From a checkpoint of a small transformer trained on Wikipedia: RMSNorm before each block.
Each number is 128 + 32 x the weight over its row's rms, rounded and kept within 0 to 255. Layers, rows and columns count from 0. Numbers have three digits each. The size before them is the row's rms in percent of the matrix's.

# up: layer 16 MLP up, 960x160, rms 0.0887, rows 681-860, columns 0-31
# down: layer 16 MLP down (transposed), 960x160, rms 0.0801, rows 681-860, columns 0-31
up681 104:098108080135148084084150124166115133095181118104132080116146159048127112115141171144114111146101
down681 105:146120179110092129102136148087137132142141164149118073126165187125118175092159125106097200134133
up682 096:130136182125128132121107099143097126041136104154145125093131122129170149106133119132148196146135
down682 096:126109124137140079201167160077121110106149142097114125082151109146133153118093091111161160118119
up683 104:114140080068162159096146147137064173122171125146118074143096120128141088162110136117113108072106
down683 104:139170137089157112124139197126118154093136175171142114104148089123145117172083058095152111126180
up684 113:152102119108122118137156125207114137130163116105109145110132164119108118153119083036119175134111
down684 106:177163135170082119176121132152137108191144079086133124182101128105110146152092143153162103238171
up685 098:110138099152085114106124088163096121125146122167111063126160109112124157133132125119103099124119
down685 099:122145158132160098124141145136113119107121185064090162115106070068066087123086127092072149149105
up686 099:112153159175158145129195110122136155109166088123147130123093181086126131186177098152105162109112
down686 097:123167167103105148112101089134144117135152153099183094119124085085138200150144128172113077135114
up687 105:151143101042147185090127118184109123070139101159110125161072172143128202115067148143106093118094
down687 120:152159140135078111150114077086100153146088151111093100083090065082135088182139024133165079197183
up688 105:129151127181120103095120146130149160090171088095170131129100144177117192085192111120112164145138
down688 105:123155146145127113064169183101118133106098144079137168101126166097048090126149155090079157149157
up689 107:125130091087094104107179156108134119119183095174118088116159157128138116105114137109127114115117
down689 103:161103140185128111096118094135123098122128095201184098132167154137092116128123154161122147091140
up690 097:096154150109112154132162135161086153150091130172131103085079139103141147115093140120111135101151
down690 098:129106174079132138128096108070156127135074152101160094093163100098105070169048163119102091145126
up691 100:147030090126156216136132149146135145131142140126136076133189215163082118084147103123110123115175
down691 097:134145124159151167122077130052179171176181153053133109187081113139151095116135124097142078144154
up692 106:152109128080106138112144115158142130120120144133078105137124159120147166129083175102116129103129
down692 104:109136071079226132128099170114163115084139117107099126169114146146147114150144116085077134138099
up693 080:083175200119115137112154159177076165093147166124102097131075120150083155132116159185173123119117
down693 082:202107078104121140141145150098183109170174146127142171099134114170140138074104163112197165152055
up694 087:101143191126127119158113094127089157108132129129100109085090137150186139089213173101115113143103
down694 089:078142172079152078177124152109105132147134188163126175187112182139117110192059078168189125132166
up695 091:127167114159120211157154108117121126142121114158132138177144122130139120112136164101118194120075
down695 092:113130124128117064142123169089128098145155157067090172100148123137123152136145150072160066109049
up696 105:104140147147177112102081184117139148160118127115107133114070104070181172178089173137132162084107
down696 105:191093127139139124159114108086083078124104143093147109118144075158106169170118116120158118128087
up697 098:106140166111172134092180109104128158079178089124107068100149077081208212073192146101075177059125
down697 100:161124130097133097171157097119138114143176142156167069125218098140170116136165107098132096120107
up698 117:124118082158134177090124109085112159110100079086122117146138103157211147159100114100114128126104
down698 114:114155107141109202020126085106121182116148137087154104079152126135144129122094093134165141087110
up699 102:121164153131099168123146127131113194120124058123096164148092136106173148118156119059130177169144
down699 099:088056139151128102146139161199156154143082140122237091125112096093161207107075168146128114110068
up700 103:110142072145150123126114119074150135102131112180078123096109130114116150119164131151149127116149
down700 101:177144123104115088088198174088118198108130094146161133110119137124107100123160129088136097065156
up701 096:167223145073078152120124111201089124072162155129133162155135150099153119043089103078121098132105
down701 099:136082164147114096157065136100180138095069141106112168112129142091129156110119125140108123104125
up702 104:130109108070118202120158085160095180101091130084108129124154094115140115120234089101148152106092
down702 106:141094104093124094130155153073217090119135149084088147105138138141127183119122169126135155110137
up703 099:135189103082181118052131079132123164094128105114110172101111109058137114090143127143106134124096
down703 100:138218130110114175129067090102114111101156133133124171080092096093087119115114085120115155148114
up704 093:114129117116129154165156130147158187096203154120170120103114136134125119186128121120115195155111
down704 091:134160101175067089099173168156188083140138075133115088099160147144089091136176117137132141107194
up705 093:069128127039132153109152085175087134086135128072120148114139117114082149135095108159113098155123
down705 094:135042094177126109168132154164108152143086083152121159144132086148145136142133136146134137125075
up706 104:150086134137121158097141232100149173108145105090123154134132144090141131135118137087125125135068
down706 103:094109172149163087094093103148075100123116137061106071112121132110186114138098101096152150087081
up707 090:093184136114175138081162177193105128125160111158100062095095115160154092163143145093139142111149
down707 086:092119100150132093137131137102092108078107143155124148139120144112141145140118111151168135143105
up708 098:116173134111147127122151162127107087119162115184116103088116106102183165172117133182123114118123
down708 096:093153164091122123099117092131091182200109173134161150149158140170148166133093104102159104105172
up709 089:126131139160160085114085080127107207123200159117086147088082148145130157112196100099073132093097
down709 094:168106125152085122183115108141129095085147170094149069145129160121172125109070109066097120153148
up710 093:070127161135109142175119132112143179127227054105165134153101120126106099155072140159126126138076
down710 098:168114121168119109173118098133114153138142120186113177074150108114109105119168087115113136093124
up711 104:098120079146091108100151096215096098053087132100161128099082110138171134106106171032118164091149
down711 107:158124120122140066187055143140201159092169128097156105181147135148129131144139136166076087200114
up712 111:118118134139096101069162147134131121106105160156104066128146175147169152161160115129105103121124
down712 108:043080130112079119084075135121176092169107115166181167155177139102149117127069189109171122099071
up713 071:131134184106153153085150154105141194087179114130154118156123145149147120094130158138081169136090
down713 076:138120113132134115153142131168145159124143175128159157133132177114152146115145150123136085139106
up714 097:105172088130118106101136146133138084095131131162132122151147126123124112093083193073111202101087
down714 098:121194123111109173186046158115150137140091157148165087187159115130115171122122128109144101077099
up715 097:110064071134165169131168111095163156129158088112164101139131142098159150140151186153097161107066
down715 097:171171166104143089198208131120132141144165145114189126087085090179186160130133151078133112132106
up716 096:102128054111105193093137088201140165120159160154122087146137175116166141144100143133136152122111
down716 100:180161132158124137108123182108141110126150115103112172128185119186093119149041184121139135179105
up717 098:109089198104117100107171094118135122127178074142088121130154152126128142059145091128103055129080
down717 098:102123105132128158109134172134119142129107139056123140179073073136126128139077147158109158150101
up718 099:138135114068168155157154120151092113024149133126159156124136072136160118139176132105119180101069
down718 101:122124139165142095152075141171130084108120101027123137116149113122130118103158142129124133100071
up719 091:098141190157110119100133135136078210122146163130129154154157173149122125127129117130108125159161
down719 093:098135148076186135156150112081115107146159141141109140132127163073150164129148152179108115122098
up720 097:109128150152149126091102161161088168084201140158106164078123157120173141090059167056129194092081
down720 096:063114116113137119066127108150139138154125115199130162146132139136169096127136130166132109102163
up721 098:144098090149183117090149139161143107168139122147154104172121171113161124086133142134142170089091
down721 096:170053100135107117140070117156125075148082131117100148125159150139115149123160159176214139114117
up722 101:169127120079142101104156122122114173107098084108139147068114107070136131113125140140133147100116
down722 098:157162175109065134090080123125160162097135103139104128142108102141093100152122114127130079154091
up723 101:100137133098124134104116155130076143122173114125157129112097148068206133147086134141080157101154
down723 102:128123137046117144160123108096072084121156171165090145156120135119134108181123142125152102082084
up724 109:140120169131134160145170165113089152145115116182107137079128133164134144067081124103109163106093
down724 103:086139112071165126102193146139120160116065123136093117131137127156125129132140107103129150126082
up725 104:117117182175144154130093114105128147089148107148143076164128158060172157168162117134094149128097
down725 101:122110175108143145088111090106162065169135096108110144077117150088152157103154162055116106122109
up726 105:128120119118087095094127171129160143157201142139103111106134115092166119116159093083064097142076
down726 104:127086126138084182147110180079142149174140165117138137097068146154090129161116093125080135137143
up727 100:131153142125183199091112160182073120111104119128118111172143114115128150135101136165149122142168
down727 102:162100073093146113101164134161121149163143090096133129088133131171125133164130094150089136120168
up728 097:149103092076101151143148075131129139056102150106097123109165124133161137160138121047142122133071
down728 095:132096153142092093120130144109148146084104100077167129166173153110151115161152136131126096116117
up729 111:158138138147129173087201156089137173137103101179158114058136143104114164074116150061135189085101
down729 109:137111142153130130105193130164069076142110123139089114153166120145119127114059063142193100100115
up730 098:112107127089104168150114135145117147073131087107117144122152109163193162108106143066141142125125
down730 099:105108088131133141100118042142173109112094211147184125178184145145177068153178172149140104162136
up731 099:159110078138136149116179116074112133144155109151133167109175097142150090148123120144115146073112
down731 097:156170099114115151176127112091102138147110126130043071171118126123177135142070115130165121102079
up732 093:011099112130159106139129115124124145132171074172090100142124161091120096109203138102131129128136
down732 094:094114137137108130121139099092151151162050116134103154152110146076128118155141114133255143176121
up733 104:119132090109102157071201148151137126052174135152121139136107108129145202073138127094122108154069
down733 107:107124118037120105160040092080114128110107122186141132151156127172156077148108088109097118139156
up734 095:152171146145165167078146153176145114088147165185125167070109143098117192120078223071102124128071
down734 103:136135146191104110103151123153141130116102129105153135168120073082125072188133073125134122113106
up735 102:087136091152162128123093168165125164085107161112144099071029176137109152104136118052100123157149
down735 102:186124139104100112136068085158182136132153106148089139137178097160133092125175176116143169148116
up736 111:024064118163120107112152186113130149169116136143138131134117129100145133150143145110152125066090
down736 109:088119156108145147156205133068135149148109124141171146145132115158120124068124168139150132112116
up737 114:132124084126153095083124126113108147114123135090118117118128130090104128177153155143085116136159
down737 107:120091135092066162154180109095105112149094099123190117181142084120101140107143095155166087107144
up738 100:083177086152142161111144139117058128176134086136140087115106157118134152145099141094168154144165
down738 101:099160147152144132107196164098102132080146098125110093136148117118099084092158117110116126100198
up739 108:130069102107104121155172109122136119093191076108071089118078110140180143102127202105121170085117
down739 106:142113121124106074173078101103108098093121078136105161127089074144072128130142090165121078112117
up740 107:139086141131143067104132156102129188073130106121092118097052186134100092099102137124074093105165
down740 111:163148129171120103150116114158195157128114112130162104064104124121142113163107171119115139151022
up741 092:150109095132091168113162088138128155153085141089092099143138086108138127144100118145108092122115
down741 094:097181140082172136107158125103113194173137091191131149116055140102128105108160140166105184145161
up742 104:115175145140118167138092169155070168172126107122183125069152133112112142137078134094117196126106
down742 108:119127078156099137118086104132110098212123100081142118086142143161098166171134082166147095109120
up743 088:116155153121092108110095191155095157139180084179132076159122125045159071149124140136096144098152
down743 088:127090135167109097153079129074120118152110129120105138123135090142105149113129111131176177194127
up744 106:137075106097175135116159178131096111133163144120115132155103144125152129071131171148080176106107
down744 102:218153115044121168186114094081127129130149159122118089116139161116101129149059180097100137116150
up745 106:093066107133143142073095158130112154112167108190091105150110128110144214090100139129136118037099
down745 111:155137139126199100106166117105172137155124135121176115098071130144124117160124057148180083184084
up746 106:153125120127148087141124121125151132089152148104103135090137119100135155150133086080090114136100
down746 103:152113132203119104134169138155101139192133131181123161161156201120156111107127137146143141198141
up747 106:120134169139131223145137145144076142101104096147116152085139149177165119207136120109142125112129
down747 103:148091127129166139106072109151116091184102160187077116093126145178140118178082103200105166154140
up748 092:094117124116142151104102165118133156052207064114110097059121133121150143140113136132149145095164
down748 094:125157090148124106172107114160083128100106128136134157160156189167087105133178170143135152126135
up749 092:114089135131117178138130107142106095069171135134120141159170153139125129126116234073130107128127
down749 089:116155121155082187065164163099129114093134136075078079180132105117123160165152146134145104109140
up750 104:107097125115101097108142169165102132109141148144121150142106132115151101095090095172064149103127
down750 104:136092121148101114097128132077081150075104172126173142140124135137144061098091106130190147112131
up751 097:165102123111190142069142088185092136112080109140102066075169151120130145133093124076002108079162
down751 095:054182126110114153153135150073060143128144095146115085153142169097101102129167144154170139183104
up752 105:164036163120113101151156138147112138098147144171079124104089148148142126123126078160105106054140
down752 101:149106061139188123150128085139082076097173149124056067082115115147140089110103112113139097136120
up753 094:125080084151096153058168120106146144078091112181152127070170089071171126159150143109111141084049
down753 097:142109136121131107134137140148105160157119161100156156126157142178149132150105136040093081113147
up754 102:099161104083165124141134100126152150110177110165130157118120066129171207168111132144111192110069
down754 101:083177118093171141097137123105130035135148088151095146124101071154085094135114120136144125179142
up755 094:099089137141119120128087094149100132118105046133153125100129110139122210123144136056131117122073
down755 092:175081126182188134086097092076134104133097106126090183128127084101128161110139136075112110157141
up756 095:120177099125138150082113175138107127083203068148092161123057144186217143119178110130067107111150
down756 101:121140147112126198126196123088195151159134155145128162087072112154107093135170126156191129187133
up757 100:110092097148156146131117137149102145079094122173154098157123120141180153106156153161103155068129
down757 102:202172144143119123135136113144175158119132127099098155060103136101139111116137150095186159171109
up758 099:107102114095095101157110118153118133100150124172129109120065099089128142077084113032143177185131
down758 101:110124156184054166159132205127105141070145141089131096090090129124114081178136081151144135104112
up759 096:107114033151131169093111114135157122105128093136128152156127082143105142082129111154135115095127
down759 099:117160137147102153123116101102135083146160068104158058084158136111131110162125141142168098107116
up760 110:123159117183083090098128119163154151119112150144109070097112186131098152076142148105056132095145
down760 105:123177132208116104138070115176134131132117059163101124120092121163153141155124126123081096123193
up761 096:142076118177132166170151126107154112142126144128070099159145133140102117076131169154130104138136
down761 096:135115106201105172131099222140101116069141100163158116201106071133149077155099092120085179157171
up762 094:069041135104115097106183168173093122125119172104141142188110113086163118097147125130146108058084
down762 092:187199112160138167147105070105140122168198093163103194084098101156188166174137098111150142118121
up763 099:075110101122126148133115178145151157109133116107151115164110106090181183133129166097128174139126
down763 098:110146131137097143123077123057185153119074139157138136120098191106145174137132195200187134156155
up764 107:078119108106088132151106136075116198103136122119126022148122149133143079154114106158077155131100
down764 113:134165124163130087210080115149105097121139091190160155122166113165111105154177168159128132144121
up765 109:118126082115186096117144174099136156147193133195133117122111183086093160104149105128127122083197
down765 104:099126124135086092093146145139096057154207120119193102166117104144111146132142100131104104112158
up766 106:146074195147125088141141163125132155076123079135038093114120108141117121151193149068135148133093
down766 102:117145217142122077112135071106102080107176122163102153214161172198087145167123089194121113167156
up767 100:116154194111143164112173096157122125095139137194138076074104150142107140152134130105153146094154
down767 102:128085066113102157166135121136133091178117073128159153149168130144133131102203224123090108151112
up768 098:094128106169110143118130071098101207079117118098123103104111131080216176135125155129132152114146
down768 097:139118102129123113125191113158112089157171100164109132172048126111129157161129124153169062106076
up769 096:109116165123123062148124104137091136092119081147086111122169145159083147163129121060134107106136
down769 095:140165114097149135146071108130134115178122137115088140116131131179141138141127201096069089104094
up770 106:126136154132065169090124130163116134141113147141118070165145181122141111112114185130127105127132
down770 103:113103089137114160159124159060122104173061109144114083136131140104081106131092155095179147159071
up771 113:114115080131142100132159163110121151155143135136143094169073183123132127179076153113094095071105
down771 113:121159089104120117135123126055187106178117186120139125098145110147115152168122194128111096084139
up772 098:087135116120125108079185184126155168156158158141127122124062135130166132070125155099140177134054
down772 100:076089163123162143109162146100120148105097123174148103209120166123109163166139113134148130155120
up773 095:115184076114184103063123122132092184106083139133107104150127101165180120147100171113095150063057
down773 095:136180126108106079083122121137146078122113073180113117132100137165125080088089191120107119119148
up774 096:147134099185146096099176151138091145095053119144124152098173131089161159134104083197145154090158
down774 100:132132172170073050121120158207102104161109137078089109164149084139160132084144080186132137136137
up775 088:047143137192206138128184134131122121173137106114101116081084172040131096112112180100128136066093
down775 087:197134091105104160158124139071187121121140152121140154144140122174080123121155150113165162132113
up776 094:137153106107170100057081176157135090105139100140110121083142111093150148094121147136080098108120
down776 096:117117199089064118117098118111076158119139117128114136169110112131094070099140104119118126106115
up777 095:154105122084091139119109133158069091130182117183165132135091175105160113179126146141118129041094
down777 092:094100142167113119032102138109170117143139084140158191097102088083121133124122169123121144102128
up778 101:122113126110113131115188109137115157080111114132119098039138128096155110052140156073121102121122
down778 100:145150169126168131138124153067131142159105126165093099136089103153169109152091157115130129109154
up779 090:098099169102063126096151151229122150164166138167137092151059129174131164102104136136165144115104
down779 090:154123125119082152120068128148133094129143143165108134121152130168147196168209063140128121117147
up780 089:086118105137125166072144110091131110055233116109131139124125110125126112160151154150123143100137
down780 089:096120123129163135108132129143102060117062142172186126085114127099144142142199100147156105156088
up781 107:086134096150094177112159113144136163132115053112055115099124097157133127110171178130101130106099
down781 110:112124147162117097111190124162087089180135185190194131090129148117124127155108079135129164143166
up782 103:134137101098116116135117131165126143149137160180136079135129137122123092112113143115082082159110
down782 102:137176134128149151132174150133126183179094151148171089177186089161089052104105135140132102158118
up783 102:107082138140144100145201124212097189143123132140107129102106184112157116107140131127071187086125
down783 098:103221128121140144095146159067133181105140125141135144090105130102150089154156094155116115175132
up784 098:112105111116079117030159170096145168122163105125177110138095137081181110166064097138081104136131
down784 101:096105124124081118170117141112134130133108123126149089129158155119152174125168091152115138159145
up785 090:080122067104132121130091135129113157120172134097174098058071115103121154088061105092108158136116
down785 095:094116112169079134108178121139139145125130103075178150142123118138149103110119095127098133131065
up786 095:057107164104164118095132108131144189125082146146149122140099131084148101114135200078123100131133
down786 105:093114167097105182144142075092162187134118142112136158159105124091155126112107179136192058171075
up787 103:152116173152157177122090179143085123098120073138085123143103151144172106164152131180166089100096
down787 106:178107120237113116067141142140154129132211087121068207137130164187201102105117164066092185172173
up788 109:119119132121143148111129131132084153124131118169120171111159175113119174116135149116114158059168
down788 106:149129124117114083212152073112107102128155153152147146114158138123119117146156180109091122106126
up789 075:171136154126141163049164119108103173129140096156122073129098111169144078150130152104072119093148
down789 079:070098099088135066125092153091115133133123128136094119210169186143126082099158203147170087096150
up790 100:083123096165168083129123112139144110142104135084104086097112063141160090133167093112073129049135
down790 104:189141142105075124088117148159175113178133096158144162146109114117160150104140083098088107123119
up791 108:133074121130169101127151183117128167146138131119126131080091165093196145132193166112119150115096
down791 105:150131160124139156164095144103079109088171143129098101129151129082165135171132149134150124127150
up792 094:088105187136167135136157154156144170097106149226143137105125127137129129081109174091132117090064
down792 099:120112194126121099175133095151144121178093217114095170145124136172148203138137139142203176134163
up793 104:113101135118139088119167152111142163161133090158129048130087141106170129136106111100091140095118
down793 110:136117151130102116111157146196122189097101109122127132159117174074099155130133149153174122204166
up794 107:106152159125130136142094135148137117124175131152113134061121087110183059173106093143090129077115
down794 109:171162119125102102166139156138123161111172143155094159115141133217149128132160143137075143106106
up795 093:138159143096080112141123139135144153132196122135122089140129133135193187148178122098150195115127
down795 094:146113189115140108124125144143122123157123146110179125078126084176072133123094083165177140107133
up796 100:141079170098168198157142073090096132064089105116092139117070119122139129119149159132105147122148
down796 102:141125093143129122125136068105192096080129130099110109188113194178155185159092180121130113145100
up797 120:131136109139163189094146145166117139169124105173163092084122153133181137113191110128095170088103
down797 118:134112120140122099154127130142065149200063148106108128130097076095120101108131144135183118197086
up798 097:095117108178127179093172185083187110135183162197093115025115128069104088180124144107110186120134
down798 096:138132127163129102139126117078124129073100212103164144172187100165149052147161098103129095122151
up799 082:113168064161104137144113197139130142133117134100090085124103152192102101163093158127101154118104
down799 089:145090149070120121179117129151137132146195127081136125129128131183115133131111168083103162113117
up800 103:115161162148059130112121147151103133149137085161139148181116122090129198100160103112148158128123
down800 109:097146118130142081137101084159105150125094163109160151117082070115125158162141139177156103127142
up801 103:110079170162169136108155131153166130111187098128146091123142178107197109094150147155108119106141
down801 099:161152119177108132148121088097167176159149132086133108148131099182125148113149113098133127133178
up802 113:112062128139127101133204181146138176141158094137147062129134139098117119075158160123107120135144
down802 107:133122127137117121208121154178165184098080127119083109122159162113126161094095155169115172128166
up803 101:134185076104121126081157144147158146181136109167116158137083176161130164056132134104139118116107
down803 100:138087145167104171090150136136113119163128121142119158144159057120115101127189058121124175045112
up804 101:089127132120115168115145102174133137080155048096118102155118092162177137166137172071051125047102
down804 101:099165166096134060145138118092144092134136093096154130080114105114143133157068192114121097137131
up805 104:085080137158170132129177133177158124097096151117114106095169115120127084138136184141112123127149
down805 099:139197127118113129145117055068188122154146114177152184094119154112157130124097122118167145109147
up806 083:129092153126056119130106092095123135080167136165111061115126129125168059103121145170171151124062
down806 089:138155101154110094160076133093101146122136096125114145079110100170133154112110144125142151122094
up807 101:145171153080077155129113137150125148129148103107141147124116169112142140036127159100143177141121
down807 098:109112107137140114108178133192117110176144131136156093093123098145124149199121104169152143099098
up808 108:141173162120103142123125176186140121147109177142120092144150171102113106103135111138087102120103
down808 099:061178133165136132135125110101139082142124139024129098046166049107098151079132136142092097153130
up809 120:146103146081173126138138145173066125127124073159075110093091193132163130063131130147068077125165
down809 117:118134046125078173084158107123141119121137127105094137134187132112126107140112129130193124163105
up810 103:131089126093092148118105143124096100104144131141080151101101124113136092059101067142108146086130
down810 100:079123091107134102107133100191088102067101140110171123143128134155131165142138116115145167082092
up811 089:137152066107192128112171098197089151134137136146107056140112122147106122128162205104083071098063
down811 090:112131144143139139130106046124060147155100114111155157160106129136114097145169143082137073159065
up812 100:105132147137120105068093173121100160130134090140074108146103171140119146130117128083115136103160
down812 102:087117066099122088124154074102132103149162165154193103138155133122142129116097148142148123091112
up813 111:145096145067129170119204120097063141153107113129095169069152110134132168116155158094122150119083
down813 105:133178109151160137163090086121104149164162121116153144103100116213136088138054094150135130175159
up814 102:137105169108120137107134165193090110153187128095058117065167154111152150146126100103162120163153
down814 100:110156169058164168100170234118143117093108110122104114085095137116139117163121157154120125113123
up815 113:157146145094165170097198137177120144163128083094153114130097159122115107139151138107098091166143
down815 113:191122151109129199126125132177161125073114115123130109094174156150174105124120110130102105128132
up816 094:099159088141118186078159128174156176113152100094126091079117110145155102150158132159121164091088
down816 094:092145194138187120087132135157117128140125115105160097104150124090105106157132141139068140105176
up817 114:090126151068127195136116145101157154071125116159140146091178099108170160081133120079100190088158
down817 111:157122169140131099158091123119220167096115196137126158079176084173112104077100093111100109095170
up818 114:087116091068130109109185108080039157074145070168034112139136118080117132106106167113145142075160
down818 108:182082104155106105181092113135105090063157127124106130153170071138106117113097164137200115112107
up819 122:077120135070141140123167190084160148099141070155145105133086142136105149129146121156157221111118
down819 121:126093124146134148130121128140130118148116183094149141126109103131036159128107101114165119152158
up820 104:099144122107168104087108123144096116168142140146089118069151181133092187113103179185129183090134
down820 103:153140141092130158189109115112118158177086104150141110126118120158143125106110075142144132149116
up821 085:000140104103109152123135145144100168116160084184105126116095056077188133156124124119110112117097
down821 085:179144139074104162156140148133181081167116182128111160170139153153110151127139165113148098179073
up822 105:158114074083108183100230084110114130089143103142149162061136121161148179080137128106155134116157
down822 105:133092120114116153130081104136157159182099102085125169158081143188104128160040153120135098129126
up823 100:132115111120136151127137090144146173080127102131135073117146193120128215072229156052070136111081
down823 098:156168154116116156138132067137105149094088126100216090154116115153152147124134108151189134080083
up824 086:135098124115112078142146085161119155179150154120123114113097114111109151094064090128153054120135
down824 089:131120138094164087113114161132142099163113129137164127091150119159113111087079152141093178154156
up825 112:186118101137150137119155133194173129149120127144094108069154167132143131105101171133064098125139
down825 106:149121143162108177158186180085113160113146092088128130123197101135086142111179153154105129148123
up826 100:065133054174082107134209167093146149059153132142132075163071151146115123161200131139154128084102
down826 102:137114169130166109135107082084178136127138166138149130078171081164176156096101139146168158087155
up827 110:126108075147184092050171177087131147107176180099106082089124095091143130145165166109143074107075
down827 111:074173157087119120081151108130136156122129133086097139133138124076078201106165170129170162097136
up828 098:118116110072116135130121121124131158131111122098121109107070181093140092125125134151084128092157
down828 100:126075086149106118180063103154092132179092145104131120091156151141099091104126120128183192148159
up829 095:149201089180133111121117143131092205119084121164143120067074080104103112082104140138123098143156
down829 100:205105105131105114177088151170169111159157081064091158105174064158119117144114118091109135113111
up830 099:112104129124108143141105136102106202176140118169087175138103095036075126132135160115145144125110
down830 101:191170141211088184174110104147109126096141120038100113147177087095122149131098160124150144188110
up831 119:127118162132110104113154129157087175092102149153143117087066179143180152104103159048104160119134
down831 115:073161153066128097148168112107143133143099138108148164157098140128105153100131134113074135153164
up832 102:077085168130153132118147105158107095108120064178144156161160213133125098177122140140119138065158
down832 101:136123115121136108118147111100114076138097154126119138115186122104116137119157152160148069082135
up833 102:124133116093173164103135121099154121111119077118080126134171128045108185136108140085122119086150
down833 102:110137141163074119057152196130164131109092141056092131096067076134132142141059098163114074160121
up834 103:154114152106130160108089092173084128126137106128150113186094087077118128166154115098085087110093
down834 104:119125172069122172076138137160154144127087129109176115144140151119137103163055151134137136156091
up835 097:117145225081150127150097120175116141131093121136113090174100167167100121144164090086128159121096
down835 096:110195086167137169089134109163058100193136176132144121140147145127097107146135177074104105127113
up836 099:121136171095164097131118138127106175087151140150131141121058161099166151138172059070106132099139
down836 102:091180170088119119172097109128168127088131090216141057166152137099095061117086059088062095090122
up837 108:036124101106082152099134185133088137109136116143079123128111226101160138124117166118122095122151
down837 104:146080149147068158142138169128104114079138133097102110137152142119136139124167166091171138141114
up838 093:094115106100163097154086175064156138144176141118098063106116159103109189164187088091149134161149
down838 096:107137132168093109150157118144115123103094053110118158103116121127090111132127108184049102113117
up839 098:121139136182100139087162114120124122087151125164079132140100148119152121163144157113128120040107
down839 099:184146133084084117179121154115105118135161120176102133067156134079173142135130118118174071159145
up840 087:167118167136167183101205127195122162110148041130177129132124159109097115151174153102038183099091
down840 084:096131123109144100165095096102112166140076090149163158091139142103138123122125139129143102156097
up841 096:132129147145130144051147098164054186036144134120135112051074117049126109124147135115116204099103
down841 097:151067097156143107118126111138169154138129126140086137129099130166060085096149130152108120114132
up842 098:118105128143085118117109169093147145114182107118108157122103087077214157116156121100098156109109
down842 101:126063176121111129079139135072145134110157096138171082194076126132133135145133143115106157116145
up843 104:147171132087099111148143138140088158118176159160130099085153171166181177114133175123099188058093
down843 100:146174108115112109189129159156133128077141143125121123098115149091176134198139137119037109077146
up844 108:156168146119131168097134103198073099085190113111098063058133116126123173137145105115118117169147
down844 111:134095097087125119195061134091135128146108172118131117091090123145106090129134145123150112135178
up845 081:017153104072120107127195114120109182153236128153126102095079118039195137124119160078119132130095
down845 083:165140096055075139154155146128155107131115164137137167127121088156134176162102129129114060156054
up846 117:075079032114117135114123160107091169137124140093142111145135127145151160153184197144127176139113
down846 119:194112135124166201165059124159113159113124104092161175109084064148095157145096163117126127160138
up847 102:121150077105183123108119125188061104115131131114185138052153134104133056126134100154125117099119
down847 102:149156172167208125135112012198145127072162075102150203106094172169116093156140125117122153089119
up848 091:110091136126129092120125154090130138134208087146178141106071124101185208111132140071078169102081
down848 091:110124119217108157159118106128108093097149149140169128150133119178095143129156083138161133152088
up849 103:123084143086137159144152156129149105105144087135089131179137111130129208061138148092143175138126
down849 103:136230168091117118135115105025099111123142095147141135190112109158120105098100160143149149156167
up850 099:126113110115122104111145126158175099198166040151120140080094159069173112166096140139089116132127
down850 101:117097109168070101081132136187163150171205135151097144135167164178147176194132153110132139138104
up851 101:141109079116149182113161089113072121094080147137097097118178129098189152168130127113102173078101
down851 101:120151123142113143084154059060197144181137152097189152138143160095121121143111092109093095102147
up852 108:117104092117199194100132110135028126147154097164120067138085087059133142123152162151102191068061
down852 105:103132121172164098128121091116133154094135115073135140145119079152136123150133146108135169180176
up853 118:105161067117124124119115134186090161135072074102140141103095210115191139119137089067125169138142
down853 116:078131121135091141071180171061162143121124112172106074093137099097153121175134087169110080123126
up854 104:110097130139095110133141126147109173069183145144170101093143145139072146152095120129093168108158
down854 104:158152071136120076099123160083140160161123085098204141195141120158075173105167164116134102172103
up855 122:136105116127090109115126125181118143050165129141104060148091200122183188098125151126102099150058
down855 125:123088146118109076093159157123074150109140150093164137105088095107142055133125070176131088112112
up856 093:121147062102127058105155118162095168106150117156045142110124131122119134160164133110130099137118
down856 094:131109103160113103107059122124128201135129164095145131135161140163134093110130162115100134133156
up857 091:113197135052159098157157128156109159138156163111115026114115163083105152147114164060141170108107
down857 092:132059168163118155096111135152096094084159146154156133105151092100171089136145086160053079113141
up858 091:134094095119108168093110106181106109083147145165170130167137154125166117163113098162098110123057
down858 092:101135131157137154109132130139123111096140163096054079130130131161148104065132105119148117155084
up859 097:114089045121201134053120162135136127154136075140072106142048131146111139082184107099076135130072
down859 099:051168136159101126119128118093136126146061177154154085148147175156144120147108126125133142129127
up860 106:099120132150151167144144175122123189073186122119147089104138072116103119142144161089140151122046
down860 100:128111134148066148167097136168094137119142125154165131148140177086136148139103166116158117136140